config = dict(
    d_model=64,
    activation='swiglu',
    positions='learned+rope',
    qk_norm=False,
    attn_scale=0.125,
    lr_mult_up=1.18,
    warmup_steps=200,
    schedule='wsd',
    doc_mask=True,
    dataset='wikipedia_en',
)
Each number is 128 + 32 x the weight over its row's rms, rounded and kept within 0 to 255. Layers, rows and columns count from 0. Numbers have three digits each. The size before them is the row's rms in percent of the matrix's.

# down: layer 8 MLP down (transposed), 192x64, rms 0.18, rows 34-153, columns 0-31
# gate: layer 8 MLP gate, 192x64, rms 0.231, rows 35-154, columns 0-31
# up: layer 8 MLP up, 192x64, rms 0.232, rows 35-154, columns 0-31
down34 107:080100132109130060116095149131108163201136100116081112094108074142141078102091199115130183114079
gate35 094:153143102079088107137097117121112130145097162129107163130143178140130086114067144114068168138074
up35 104:171137147138152170118093106110091165128157154146141168122113167123121184105092120165092142172047
down35 104:179096122161077089127093073116069106170133134170103142125193100111156101124079136090052174157068
gate36 095:115104155138168146132169143118121059115127112159117114070113122147161149149092103122130147143201
up36 103:136114126067160140113100131142139104195118114123166048057145137080105141169141184208101158175108
down36 101:131093131121068128124066124160158187123129123151093102186130130167160159104098097081153173125116
gate37 097:118112128161088112065108130151110139147152173140088094084129146138134107130114149200142114097135
up37 093:087116095123078123114099138142104166180121175133098153123132106136089130064149096200041119145109
down37 088:038156168091088117121089100106167146140090141143132183134156140117105099152180110128132137164121
gate38 102:147096129154117130106135099183150166090072133108092099055086122117080106173104116041121164108100
up38 105:104104135122131158109193087175130146148125119114104171093158130162086131166195191086171125153128
down38 107:159137160142143132131102108098105107111072182091132089114149138118088110143181168103173084131163
gate39 100:161167102123112097132144133089052083077107123119129153077106140097106124114148144083175084066127
up39 106:159099176182169140090150142103105090137115121066148105101165148048140117134086149139144177177089
down39 093:104124119105126125118128077074116172174125143093169108145113136115123139182119130124095220152144
gate40 098:103123137079104093176144146128095093151167200136128071112129123149087142081154085181124166178103
up40 097:140120155121137162084125106172111199148118118119126132134054110067188112126161137047204137098075
down40 093:147151116129152112130211186127093128083152088165144170094104119177113096165141092134117150167155
gate41 093:105151140114115111149219126117124143113149102183148068195128150115101143135132169127046131040125
up41 100:132128155155126092157158130129094203195158157145071139141100157146113082153153151083065134089131
down41 098:070127094095098061159181180100154164107123161141131046180093159117166144186115114157125149095140
gate42 104:092090154106164166114100108138133130124137161193106144150131077159142155078168140145128114146148
up42 100:127119151180137096166141100100078102118108071133099156096096133063151100147136104116023162110100
down42 101:123112118085153099060149159155097103189093115083190126118164129224114112140121118104126133130203
gate43 120:083134132142168113116152133107158104167166179099066094089133093193158122144108179164145145106120
up43 105:119116099180053156119122121110113139144116102133105127122144105142097161090104057060081138137123
down43 104:111113184090201146111137165151085164146118153164180135133116157098097123138161085144209058169128
gate44 098:139125176157137067163111153167145130107140115075116108159161103103153112120124120102067145136242
up44 103:118052142128091113132110104101060135098137094141130137091144138169133104154094180151140102205125
down44 099:101127134178164190122089124065148142168164142082102123098147089157097171149113087139086192117106
gate45 108:149090143168098138148194143103126107154151111082152088151109165170095108115172090079097103136090
up45 111:129097150123125100157119054137096155081089149143102145103099091111147117123079106138121134189164
down45 102:193177167085117112116130114141138158100181108077134147189136137142118143226136129123106148089108
gate46 089:119152158084197134117163111074082099130111120126092117153140072125141138097112100160178108074153
up46 104:121163133142146149120115159163093161091154108099158098132108156070086122087119172137142135140090
down46 113:238129103123070092075108146134094139114150143098089173104124145166092102150106141115143118127129
gate47 101:171116175097069096159146122054089153090135136129155167107115073123139143103172180158119144129074
up47 100:116118097155112133130142074126136140149134120126094166113124102082167083093115144198092174116096
down47 096:099105106145095188155124096156103145143112078183131189178113169133215098099054123145110152120132
gate48 093:143142188110089149071133134148083116165148156071217101142112138125113135031158112147121174103156
up48 083:073149129150161117170140106092111081131102165124147150139102116174137140103122072143119089151163
down48 080:088126066179172120130124150158147120133137115175072149062126093165173104133128092166164121106084
gate49 093:104089117120132156123108203126176165102114113118115115152149125117081104165084165103098171159144
up49 098:103127095109171185123114071115144091141122128086168093101133128123165105187105122145115059151100
down49 102:134112121148100097095155142071142127120096068135121065111145083095111155155120152109086204144102
gate50 107:066153136130132137156113083073121133078146139121095162082153104130083188094143129145098153162189
up50 099:110155110195165164152135139099089125103071142117107083135118097119146152097118094138092131127142
down50 094:059126141086108144108083113155184113143064145154130081150105157128141090171132133095156084112167
gate51 099:142146173098173149113122068187143162085128128152068103163121177183137149167178095126098129074119
up51 096:136150138145090087093116149095059118103102180096086160169190107127117103119085128126186140141155
down51 096:150125138126083109129142152186139079119164076134115177119072133116166100091174084118116137191154
gate52 110:190063129177108124110116070164124138165109120138146195125165098132188139126135154142122172143126
up52 098:070155132130135121077111080115127107065109141113211123102159106141102139118112070139145108098167
down52 101:102125123148136125124142111139091130065151171116162160117159173129045150124100137121136075161131
gate53 088:073159129087068124075057126101150116077128098137077123136095132136104145121139114124073146102142
up53 088:153134094123099192143128099103127135202124148123173157151117072164134104161085158165082123105097
down53 085:152154174116154117169112115143120129126176204124074156135118131099134053122179094170138140127106
gate54 102:141077164133108134134181071159113052173144089095107107140124156144150154124148135125139130117111
up54 113:144153144066074123169171156133096198120112097115164121127109157128138106095080152114074151133151
down54 110:068100198098114161153163102128105193167121173158161111096108131120138095118110087167074168125169
gate55 107:106142110129103176103105097132119143067148145116100152131146115204254082188135178120127138134109
up55 097:147163097109173130106141166139144148141133068139125134132135129109123124111132178155164109124092
down55 098:113122149116164134101134134093113133054156132109114101098154089188197086176109207126147132124092
gate56 093:085159211112104167130140148156148118141032129103102143121126146092135154157110086106111185125190
up56 101:038094153147143147091133099124146135110132089132124149114155102110126124119158125165055102136114
down56 099:152129089168118105111062177116125138145149156128107078121121083208087169140166146150119118159116
gate57 096:083143108124113061128057106111084111176192140112100172122152146144115120180134162146110120155113
up57 092:139149101084098081172096124118095082158145145116139153084167128106134095115140095163147142177105
down57 084:021115156131154178099125108136127125160099186103073131087118110123146063114156076144132181148132
gate58 101:120157101131149095129105141109168104147141155120083189199094152138151155176096111109138132207161
up58 100:143142109194149056100161148171151046191150134161125064145134138121126108145090132100174144106147
down58 100:134155133157117141097127160178119094179155180129095116072091156111162124127108097190172132134172
gate59 113:162126120095175097123108084096107181167128159134114126120106137168121083165164196120117144115217
up59 097:111113094072135130089132133108102111104099105165174158121045054167176175092153125106150139081157
down59 105:135179140054155092094087087161117179112081144097161158113064150141120126158123212170126126116123
gate60 095:163145138210111109121179137161133142081164131130108105129126125119110083099079077106149173167115
up60 093:095096150104148095122115170154128157147174135131107100121122118159101125156129148117158137122130
down60 096:091117123125149119149113110195105143132069113157125168086199111115076170128108168151099096118165
gate61 101:163125167100108133182125107105112109102121077160154102122100166127146158111130067123073139140104
up61 105:114195122133163098139141206095133144118136160142100094153092060102101161110142142125133093137053
down61 102:127136145098116162123136211095117084200177136088088122096163117150127177122093168107164141143096
gate62 096:118080172125142167127101157178125112084098121144138158173130085172161155160137079109081149050114
up62 097:129131161119102163120117117122100175159109105131139110098092156099122162119092120141165116133109
down62 099:117112190144127109144113134119100164117162106098132133101063137109118094102101207168116136139168
gate63 098:128177084100157133150075203196166154088085080190107144183056121155137119128136135133135113137120
up63 106:134150044134093160156136093057138095125113189112134126132132134136087074125132167164132061172116
down63 102:094176103132136124135098168110126172060097140151125122140105113109149126082126181149125088134183
gate64 094:109160089110159147082092161177111103069163160181082110118136113099129146137127159113134097104141
up64 097:131104130090073111150121184162088136115151153155119076081113109075114107175148147066146113113120
down64 084:067163162163191099104085096099159162163106126093147174151116156148132087112131076145121175164153
gate65 102:164160138105160127170111153162180120161154159147074110147142109123138159143078157209168111160169
up65 122:148108164170111146157134099152191076111047110131140118079135152155102089136147092123107123129139
down65 117:193136101152181160099097127155147139153096140159117146125105116137098183153130081091120095138114
gate66 100:106159116086161110119101147084210104153176172164103123174103104098132114120153158176138181118139
up66 097:143139114099137154168134123083115153084102077129101191159110109047133089169114122138133070176161
down66 094:146114137095148186092110100149071114149149037086110128161055130154097178128060189111156113135157
gate67 095:141130154122124145076151143157171116119061123098144166124121193131128172138142119091117179156152
up67 102:154151102162130172156093149150116091098089142051115089092074126108180075106178088129120151125113
down67 092:135093162096192113138083079148193122149132076099106136095127126088120146120109100162138139091074
gate68 095:177158100126127121129123075130129109142090123115172158143067066115098165131210050138127076107070
up68 091:148090169142109189190166176130128132112153111141133143082165202132097177113161113069134116149143
down68 100:107113056133155124089142110074134056152203126057133063152105086152122113099072127123135136107132
gate69 096:127165132086058103108121078167134128074082161111142164106129119083100140153155116164132142136223
up69 092:148092161173148111156118077148172127162118134108120145125096107076078133095098102193146112127121
down69 090:095141106097090076177086097173126191089089109094101111109126135139089139145200151119124178110158
gate70 099:125121178165148128114133158109122071108200178100086108147173127111150103104116120141051131144126
up70 100:128090086176117093113088180132192097147135141079121114100153080180089112125104123151183205156142
down70 101:063157137110087172153140081105141188096107136154097163103098156104184137167139056086165088130124
gate71 098:075145115115163071120118088089145091089109167123142152088130106155082079160106127095101132171127
up71 104:149156100115063151109084181155096133143154081172126171142172189104160152106104123177125136125111
down71 095:165115125170198067102164090108122091130138124084160071121079135167106128141149193113143109077098
gate72 087:169112159083111134137115133168090090107085149088109127098132152133120185160142115124123070128132
up72 088:165124142132133152135192150126080126148112107146134100094130096174164151118185146151155140114080
down72 087:084116147115197141145131101137092131181060152153134185143178146133160125123134136110140119139149
gate73 101:137106177145108137181172083107115189176120148152116161102069111116186107128115151146116150183178
up73 097:133161152150127147020147105161090103101143140156079115147099165089101176104104143137094050135133
down73 100:104176184111114120087153149189098133095150100095131161158150122136113132077128010144080079156093
gate74 102:135165104064134082020102141098105125106106153105081092124146154155107169115198133141162103163127
up74 092:122154135149120127103084186092099087158113102108145145111107150123115176107101174159166171195097
down74 098:130124129015173036106119146106154182090151105152087093137138118126105146118172180163134113112132
gate75 101:148162121203161103110046079095139108128046149098121161119097108141120147115140095136102174109201
up75 107:116112104127173092141131098162070082098098123177161142076104070091136115090150166168102083112205
down75 107:172095151181148147094140117195114123076137084166141073115115121119064106113093194172146125096142
gate76 093:108112104101142148178117136125134095105123171171074140123157089083120111080167105125185065094117
up76 106:128179107142131124146120074133129166100170107140137146153079177122076135122170098095098153124057
down76 112:083141170104083096125142100147117189058129181108129093114114188143149125171105168150148096127146
gate77 099:054129061107053092129137117129114047096139112119138145105103107120164085112131107118084101134145
up77 098:146105100097160101123088129164139160084152147140094088105163123100080183090185130101162068112117
down77 101:200053132131160125103125091154072096177111135119099210141074151121119108147149169145111132143106
gate78 100:131119148090143136149137167093117182169129103146149134133113110184187086140138139156198199068185
up78 105:111105170131108101152177113091090125122100118176126217110136130142139119100131100159119178109097
down78 099:152102133102177133061081146142164117131093099173141153141080166128152155148126109138159155103124
gate79 097:163143127112145194090088154144108135124127143154120206119106096181184144151163111188133147071139
up79 102:098120134116166085128188091130169130114104160169072131141113114084152132156109103126155088141131
down79 107:135101145138169144109142130109162173147182150138144107168129184196120136131171174153175125096113
gate80 111:059115129103122137122112066153140125142055104073168126094150095112122093114165126159078111130129
up80 101:135141105175158108141169101126082103141166095092112075143066151125095173115154132112122065101186
down80 105:155116150087104155160079146160119128074107128121120200158186079123116197102121082096170129148135
gate81 097:071094135097129088147117138105183063159194097159125115101151134097116128151097153143112091172145
up81 089:206169166164133095118112122185134133155056145148141117151143107137122158046134137159108133127123
down81 085:113105124138109128127136144122088086125207129070098112129119183154151118156115133109085078177157
gate82 093:146086113098156103127187155118114123140115121086139180117112108108147184132120134116092136126152
up82 091:100170142110143105073127135119122111138137114156127076143153053162080153104175133165097107161109
down82 097:155079165096087177105063103151146155153124101111125147119139137142082176173171092092092159143082
gate83 103:118135123108160118176172097149128085082062190106097122156142110136089113138161129133094180169123
up83 095:086167102169156147149146110120086140122095160093127169084159130112095099160137144113132075143101
down83 092:098077192150098129142169160202104127114115096165152118086160125088113111131120151143105082137134
gate84 087:119149185111120094142094149152148116131096110102107103140155108145083126154127065145069149129118
up84 116:177181111098095110174175100131154072145094187086129177050166179135099110120124155129130100111116
down84 112:104174203188127146119067111108135117109127146117134095151094093170069121159120138158102110116100
gate85 092:175181104134020213116110070140104135092099141130103112147160156142153157154173144121171118148145
up85 090:126184147115069171128111177138102167133124119128148115161110107126104111116112159131074127068091
down85 091:104170201118128159107146139112129145106120161156081113073095064122156105094135086155181149063140
gate86 100:099133142125113128133125162125148132178112115052092078078175145143094121178131118181126179156111
up86 096:168142181163139107159114103027145130152127100106109147132157132105098123136128083168122158094085
down86 100:093108126106082166121147196118123129130124134182135101096112132127131114130089170139132166114072
gate87 108:155119151093104132111101088154125147150190071080101136160185140094124205142156129124129149107107
up87 106:123164141174166155099085117143186191155123131146088078178089064151129138115147090151141124121121
down87 107:097100140117116078129120176177135160119085145171126148182127137145170172060114138104191124140066
gate88 097:065151125197085129126115136115143095108135100100176130163110114197108100101079122117104141167119
up88 103:140140097124160102144140173104117158129132095130185161156132067071130071153133093096062150192116
down88 105:124091170108134054156120200086148167113141140135109160095104105107097139104145131043129138101094
gate89 101:115218123131105126113126136097116104082123108098087159127071064078126194084099125106108105137121
up89 101:149149119167147121055168117146136129149090047132182128156172129153187117163143127129124136181111
down89 100:117126141110135102143097117149120093137108116148184048073119083164123108114124083158125119154101
gate90 105:130122150190146122164103134204152180082057138144133127142122069149102165169179132134095113109165
up90 093:120155155133139133097139201076091139081118084110123152075176140124135141121141082139107105166138
down90 096:156136178079141091128097085145146073148153140100158087150165159093092098156179078169073119122172
gate91 098:108113139152122130128092130152168076109101122154116120148165140123178161136166112136076096128123
up91 107:087188136078143170103136107146099171092152089126179119109103146093145137064125120143188087148098
down91 107:150136142073129108149125166175083135073133136143128177101113128155129068106158164078138099091126
gate92 107:193182224130136166102109133163153124134136128128089103186085101114123163095134131126162154139162
up92 104:088129152222130134131100102126172092135155088107146132090122098137155145158142069126130129146116
down92 106:150118152090089137171123103158100075161106197151098090174138107164082120194109054155133089137089
gate93 101:187114084161170090090101159064140140152121131099125104149105184134089192146122141120106137142141
up93 102:159157108116113066100135119160113129199111143122146132173177136164129160088128084119153111149132
down93 103:125098118160172127116155160109149120129091155211135152124121110143110154102163159177215199073124
gate94 101:117117151080104141061135081098146131138116166082141124118106122112192161122159159131120183107115
up94 102:141191082099105151124143112064043101095132139090153189178089170148155105188155126121129079109068
down94 100:156120134094185141172143111102149100130133080163101151162102169098120124103138147127175122105138
gate95 106:141125076129154137139135167077091114148067155119191139111110142102187114128148136159071108132129
up95 108:134085144172119135170121162113162090165135144212158128101083087140172093135190154133173085110154
down95 107:197105128167164157163164187114094105164151104126200127123111086119099087163092163149184088136128
gate96 096:146124121133128052131087130148062106156167124146142089170094102058144110108189141121024127084112
up96 104:142158102153196065170077143115122137173092125170135111112138112129169146155176123076065112108135
down96 100:101199151148184236149105099070146176175079144146108112092160144122165158132170125151117061103149
gate97 098:125102118149103100150121185105127150125171113197113111112128110056098131101096129130125109065163
up97 095:162120078095095110106152140133148119144101109079150117159165126172145163139103091129082124134121
down97 099:135130126124113118118114155233101092132165120102161070096095074117130098174134133156148102123133
gate98 105:128104088113107149154149064081118162158132115175130177085076115143133174099190138150148133083145
up98 094:137088137140192106120141115139150093135166069153184140205130117159133155159129119133146137118113
down98 100:105131142163124145102112151128138131116175121144134164030111096151155138185168147140148118055138
gate99 103:156099166125175109149086170109155100110140149111143163135123079132140153038118137161135095104101
up99 090:146165180145148101180134120150050137119117157137096201184160111159160110081079111134165152076127
down99 095:162136137092094114078176133112159133116116128155084179172094143150218103122094136142139134108100
gate100 101:181157136149162091169105129135126107129145143160151149153201110154170133131156086119180153089147
up100 096:081115152160146100141146161109182132068158144139150102085137119113127154033076122132086071116162
down100 104:222146084141094104089172171127093186136169121170173161083131099140158095157160153167131094123132
gate101 102:142084125208169142122100099155199125129128152108137083123097152158186117114117115056116150109082
up101 096:100120112102073127142133088152143119073132177100056097108075074139108114131110126079206125152183
down101 096:134120111077146131135117135142090125174145076138168197172143086125128085053146106141126139181180
gate102 100:154100129153104135099109131139130164113043161110083119117134129132119119116166060151173128200102
up102 100:204133122150055109150102108077099128143105072129137134126125063087143152183138133113128106142119
down102 104:052131104115150124167127141152115145126050159106079126165108162156129107090125156157148152070143
gate103 100:106113159143075140062086132121112107064127131136141169150145103181117131133143152160182185056086
up103 097:158120118154139145153058086109174151100100085137119169075113105100144125128119070140133111100080
down103 100:077121131105171057118108095147173099157098119072095115164135103080159155142106119156080117134217
gate104 092:156083084099114171159071126145183083123178114135074148080134142136122160142147163116107120090188
up104 116:169121058116111169079083126105122108174085135161109093103152095158113166148132168132104076185168
down104 107:099121131196141160131055135146127142130162156143135085101169120208123096103110107152130101127196
gate105 089:114102159141137125061105134123188133139160124081046161093105122105108116189163149085165103177111
up105 085:068113120107170079062193126157129183133137110113112139154150106138135104103137092118128093112143
down105 082:042187141106150091161070181147138140099102144124154140099176180134134092132114147169179136150130
gate106 103:105178128171127135117137125082111109091127106116165150098113078153120124050159127173137158162153
up106 102:134158195108156144161125149129087096126130135130142099151116169078127096103114153051148197191138
down106 098:115137177140157127168161160148124115085137093074096157154177129122161103119145084140090174147179
gate107 100:116061121136121160092184112130074077086135098160112110150156081178100141150136124155088183121123
up107 090:150143103123116121082095129127106102150110128170123140147159102106158115089095148075158166106157
down107 092:123094133113173097114110116116112123100130114167117086171147133165092159095123205136190132103158
gate108 097:117127128173131140113158143097155167082142119129093126127099093088082109117134122128138189130131
up108 089:103119110064163144059101154147193125142068147117102109129144090183154107162168171142147048150124
down108 088:080106192116114176121153150148106159132187094109114095123148133099189157127057125137119208129133
gate109 098:153138135165119134129112088120073106080115150141164171076131081166138073112116122151156141135160
up109 108:147117137149145182182138149120125167124105122141137083135132149151187140101068165048121178128137
down109 103:084090132166126139120191124178123118221129129173132118128126124134129121169082118120153170133124
gate110 104:129119101112172121123108160156141117118170200160085099166132131108190143096144150100093099122143
up110 093:163144145119136146068085118131117138134064114178134155132108099109115119055147156123153089160038
down110 092:060169192127108086154163123116108179122210149090146070135098170160114198091132129126105139150123
gate111 101:115143145116097156067106170105153103138116114135141183125162072138096196107176098144162072088104
up111 099:171088124176118111154161155143081124149121142095172165119115160116109043165143098138144166130157
down111 102:092133052133175109171098075118128063147094151123120126106160142160167149134151233110106131145150
gate112 101:128146133110116114110106185144087121111163172156100107091171125196136171139207135189131167101157
up112 088:138087079162105106140129125160096129095154126192165122112098097165135119158109153067100145116105
down112 095:186130154133169072122098103126152087125125124146121128153134159092106127112180042151091164170091
gate113 095:135120128083110095154188119119120185120133142142109150207151131120151073095149126091160105106162
up113 107:136152144124100109169134187108121113108177112149120098089154073102109103108110147154144151165085
down113 111:175135125144170104125174146109130175184202119127126123159101126173101145119136146081130091153149
gate114 095:160071138121098151143110106167134164168104096151137142100160107145119121092122165176106173152125
up114 098:114081128065108156149112121172131149170117136182129096158108176105157132063108134140101137134089
down114 101:068168133165079090147117077100159143079166120122154104158130138102110106212110156076187125119121
gate115 106:143146114060069130105084131091111179127096098154146118149132079128172116088117185067141162177168
up115 102:117064136093147105148144165114124120157136157133170132202096090139097154116096174158110146133030
down115 105:133140218094129165118127121130128142155107187153113097115121090161118157159124143094125105110137
gate116 103:161126108171161103091128055178124147101153112173125150157055160128157103137132141124075190099139
up116 107:128095160091139157066148116102133104168129143167129100107127162110126131089153083130126182164198
down116 109:094148163116215114162091055134106164072100173144087126143127081159110150155131167116143124150194
gate117 098:112099109082142156129113106110138138113132127098091128214097142122145112165125123179127153164032
up117 103:198107122088153128151153183046104118122178162139191101134156139137139140135110156131140164166136
down117 096:153172166144158124171153119187117127176095109126134101191162101171126186121077101128120126051099
gate118 091:080090176098139118142160148134139154060216155133113190134100160155082122131110146172145157094117
up118 095:134099103129145145096099113182109164168106110091117114150122138141161152114117125104116120150160
down118 086:214160160117099128095217115083078126119160080113106143117075129122111113175183151124131091120095
gate119 104:185145181158177154153098103171203118149145117142145084135126092151170118105122138116135135150168
up119 100:100161142115141169097175151165148133102111151114117171127074142116141126135155178148153139185126
down119 107:119148066097112046127152118115137140077151118118119141110072162074135154129123128140127043093092
gate120 098:169075148124131083109104095130192127097070144085076110135113102116119117174118116094165192081145
up120 099:091127108156061125149122135083119131123100132136137093137152126103120095189175192137134166113128
down120 098:151060152090131122113136124155124171194106113139078078128135199122125089097140170085153170121170
gate121 095:141089174140145130155109149151119134156113116097102139127118146163199139137037096140056154150147
up121 106:108107165145145077111094174105138146079164094134080152175130164139093151103132079110117128074139
down121 103:055071170064109132180136136098133179128078120159153138111144182131092111090126119175098105133104
gate122 095:116103113099125138169144145119123123169131133167169145147100165136118158218205105089116118134132
up122 102:154129121154075131169107115183111122143188104100101087170053117055135096124101164118169086118143
down122 109:052095157032134081147144152069138185174128131140086163139128129129092159196133090119136143135132
gate123 108:140081136106090080141133131155093161073084156156083193122131163179066188141137094148102128120121
up123 094:116100104167106087119182143108112132129106055103097170103114130082122130181070145136147091114151
down123 092:125133126079151105142128163147151178140130066122107119104144137099139127182142090107054144125195
gate124 112:103126168135103128106189112112108106101098142083094099107147080150086160111076094074141122114165
up124 090:153111133157076223124176156083097096132094142153162170120093048179116137104128158164186085104122
down124 092:020109116117164149120105119074128141147120125152112135111120131053137106132232065118102159163122
gate125 102:148123092134117105087081139112135082077126164147149168110085157126075164147174115168113194155132
up125 104:119143107130135108126069080088124160098165079117137121118121119128081169150117122112134131124142
down125 103:140116074122127100122064079108118069081138122110138140150137055187115140119120209168048128128180
gate126 099:138168111120072120136121164162093103076091180130095138113095084148086142131170209091162116147111
up126 097:122095191138083179108153130097143167141103137138121082114096146149180116135179118162122099096111
down126 096:162129151155097177047113142100112139122122100092175162093114121086123125160205098110143105118126
gate127 098:145138162133100070173098142090116189151128103086112092069067092125135058123111126088130154149169
up127 091:150169057172107114157147103046124111100086106112154114096087141160127148172122080148067074149103
down127 093:094146156098125089134166177058109165159141137083151095157098150138150092165129089073157153117098
gate128 089:130139124114114090105181085126140073127186201129163146192181144120146088138135100167101165096107
up128 097:161138169143063133131072186132119128100097153188089131098096119077101167127144165079104158111104
down128 093:110108129076159184147134108169085118168149083117114135095081071160066125201095145161205144153187
gate129 105:157131147134081147134126096126119108136119150145121123117171131115097084145128130165080080078151
up129 114:122098154105083173121116131144118156104149111145187169145059095137167109152125169181137089108123
down129 108:119149125120163155094116119098112132109149169146104137147072106114113080088132093133159062121067
gate130 097:174155074152199139140122128084039081120123138167134141059129093181118109156156123149145155142129
up130 092:091132125123117098151128098118074073083117083090171138119132135066195189094144068148177146078098
down130 090:084111126166149117134147176119143119095117057097032090098138158154144137136158085104115141067125
gate131 094:175052165066144143133090181147154110153095126163095101147118154150087151121130168083090086154146
up131 113:123133079189163143095075137149125101083118090137094158093157122076159104111162131108130148065142
down131 106:132112102140106163162148114170126138136107182148162150128115141163108139185123133086197106184103
gate132 095:185152199148105086155180152125142135143143159115167112119111173084035125104118135114122059144168
up132 085:150191109184143089208192107094185134080111090136125192135150176085133120194140154098141101109114
down132 095:201084147119087070206103101157116123137142123172171105151117188071115103095085137097148144145144
gate133 087:101153191156137090127140114176081164122126135055104172146104095171153162127185084162110147104091
up133 082:104123176081202093118171139142096175136133124135153099103098119127164141097163142147106108100099
down133 079:113112149178131151120041107096167078106106091139076096109212115125106117112156121118073141156167
gate134 105:149147123120161089139163131162087090061122179102064159097096120132141064125122150135126137155159
up134 095:178159139099075197125147135162146099115089105142090139119127069133104209086122147094147142128131
down134 105:080163107092195132139121147156113081101126157124081127162104141165132163110098155231101139168140
gate135 098:157082076060148126122129142101136094119108103156058085133086183149130099185122126087127133137146
up135 101:151153112123141108151113131141107164120150128169101111155124165068138091085113145103209105122145
down135 101:082122137123064085139163133099148149094159188170198145072145140147119121073205062168128099096151
gate136 100:098120157119159140090087159137152122178110072121107140115126160078110110164080221083114209136179
up136 105:134090148172124156150098143140136097205125224108150105155130110144116117080105112164100151139141
down136 099:228114115171069113131180131084152081158130095137143093148111156084136136171113153152107141121118
gate137 092:119188115124128121102118149157185136131145118145070201117160142119192146103166104134096187151086
up137 094:022169048173164125104173212078144136180112148155084130115112142107116091120121109126134121096176
down137 097:085071173083149123101102114124120093144150123135207113181108124128066075145100094108195092148128
gate138 094:184088105122150171144157165075102100105177149123122064146137130168163159120127132144145176119136
up138 102:147183077147158127105102118160105084151124101156123161146112162164095122138174113136174177056156
down138 107:072098115160152174096099065115064155118052135130111124119117111158097115127079149160149136146120
gate139 105:118074135063102170168101122107111126157114179127135135156096143084197105071168109130108158110171
up139 099:155109197102130102154116091132146140142161185126175097051080105115149141119103171183134060136103
down139 098:118076083133153128125129126127153055148131106150178166133093160113070118142203094077152134149128
gate140 105:150148117090125161088116089117174088069123153068102101145179124170095168107165134175115118157118
up140 095:160126130165152119129129108148135153116140142123119141180155080138204086179065144145111146102094
down140 092:122166108144166059126119178111132097131205105070162073130138163114098154134108075160138128107182
gate141 097:087111120112147162109077143121149144150145133129159146193072162116080186141142093169190166133115
up141 094:094176096085196064108088103095172143154125139145117044111140162103153151163184137121152121111131
down141 099:176150146093124125195109153090113167132145186162138113173097113136137146149082152187081095136139
gate142 104:093151175131168075104138140153104087093136088202132102089120163085126156146143182117132153102171
up142 094:158136104115118127185150080142128140100166061128101182098159133121106128145067108132149113072096
down142 095:115139141073098139116099106150106174125127096146077157118120199154160164158134027124180094096109
gate143 104:133138137116104165117115121135170140125150110142167100193130150153125143128157166063134132120114
up143 100:137132132176151188138162186134120095218148099079116109136149167138065107138143155067095127131120
down143 099:122126133086147120172134168142134182144113153120059182155119135127112130107111115126083089116187
gate144 101:195178161129164151132111119118138141169109154170083079072162154141129160150134126109127111129129
up144 103:172136124134185128171126161129131108115124106079164113103183156122114162131121149131164090112130
down144 101:120098106156168138118157138134123069099156099113146085088121083164125138059075135149094128056176
gate145 098:180117119172224071158095126117113097124150100121159092138121187141128146139153052094088148176130
up145 092:160150137134160106141120121106145124119093163121139131110108168111088141132144122098056148093137
down145 097:151137152141110207166079154134120182038139147156109159134122127114142200095135130115127167121164
gate146 097:175120093133108098057096081099171149102138114109178179142151152096179147163116126117154132130128
up146 094:100189151116125144063153099126201095136089143147082203142120096086116136180166149075096088179132
down146 100:191109136110195105138157104126101099181094134088090087129129141135168088067146152156120128133154
gate147 105:141108173089096186144146127192122130138142090144118135161137093140061163150158215137114084127147
up147 098:121148180148178180116091120103128118130123095144177127093080149133114147078108156112171118198124
down147 097:092150129108122106118093145063111117102099124095106130135068169106180094083177071138147141131114
gate148 086:184110149133162085139167115152139137144059093120125116158137159121116125115154116166124121151084
up148 107:123096131096163121076149097106146192145136201179106130174121098124124140077106147121123095138104
down148 112:216078085128165100157087126132101142168177093146117126091121145159115083143133111151147095162082
gate149 099:158145160132126151121162091152157185152163151180145108141097146143146034154108088169123120099142
up149 099:074111064119143127136167153102080125133164177137084103156123162142149130101184141117139118148121
down149 102:141158161178052123086075103085102156127147100153149093081144119110141080182121132185097184104136
gate150 100:153166132080159088138098142123123148154059066090119158142077162125133130137093131122137111141153
up150 104:142106100104121093165140138094158134143115104134123103176089177125152126145104161144136177190125
down150 093:032183140115084158070076194134119111119166109157121128094131093126176186111178084119115122150150
gate151 104:083111104119093138074103080119121073179163115087129132117093070102098150135109102135142121121167
up151 094:119155122112097143117132159109160163171147168116131061144114117095129057139097168077101082123078
down151 095:087117178163151161162133141164077138125072124127127167089130144090104105162108041154144197114099
gate152 102:135140097125147105134129121174136107191143177203070161097143091185170139167190125124162160101126
up152 089:137143112088057130154153105132099154148125121138153174194078045110132158101134148131125104092144
down152 095:213177117155121095096089133151150097101185128147116083098190202192119203143120133137057094172119
gate153 093:146104103121140154125173140113123078088180059134077127140179138146112119152033162124075074124158
up153 102:136125074082103147104115087107169077127131105121139106118097082141110126154079159066170162068096
down153 098:100118137153155119114136167115099118115140129143086039101146178174117153140071126102089106114088
gate154 096:126099042087160098093175138154079135139097130142141135122134137098122157106166091129130113119112
up154 093:112134083130084174114111132138091142125154120091146064091059207141118154168159096099099149092116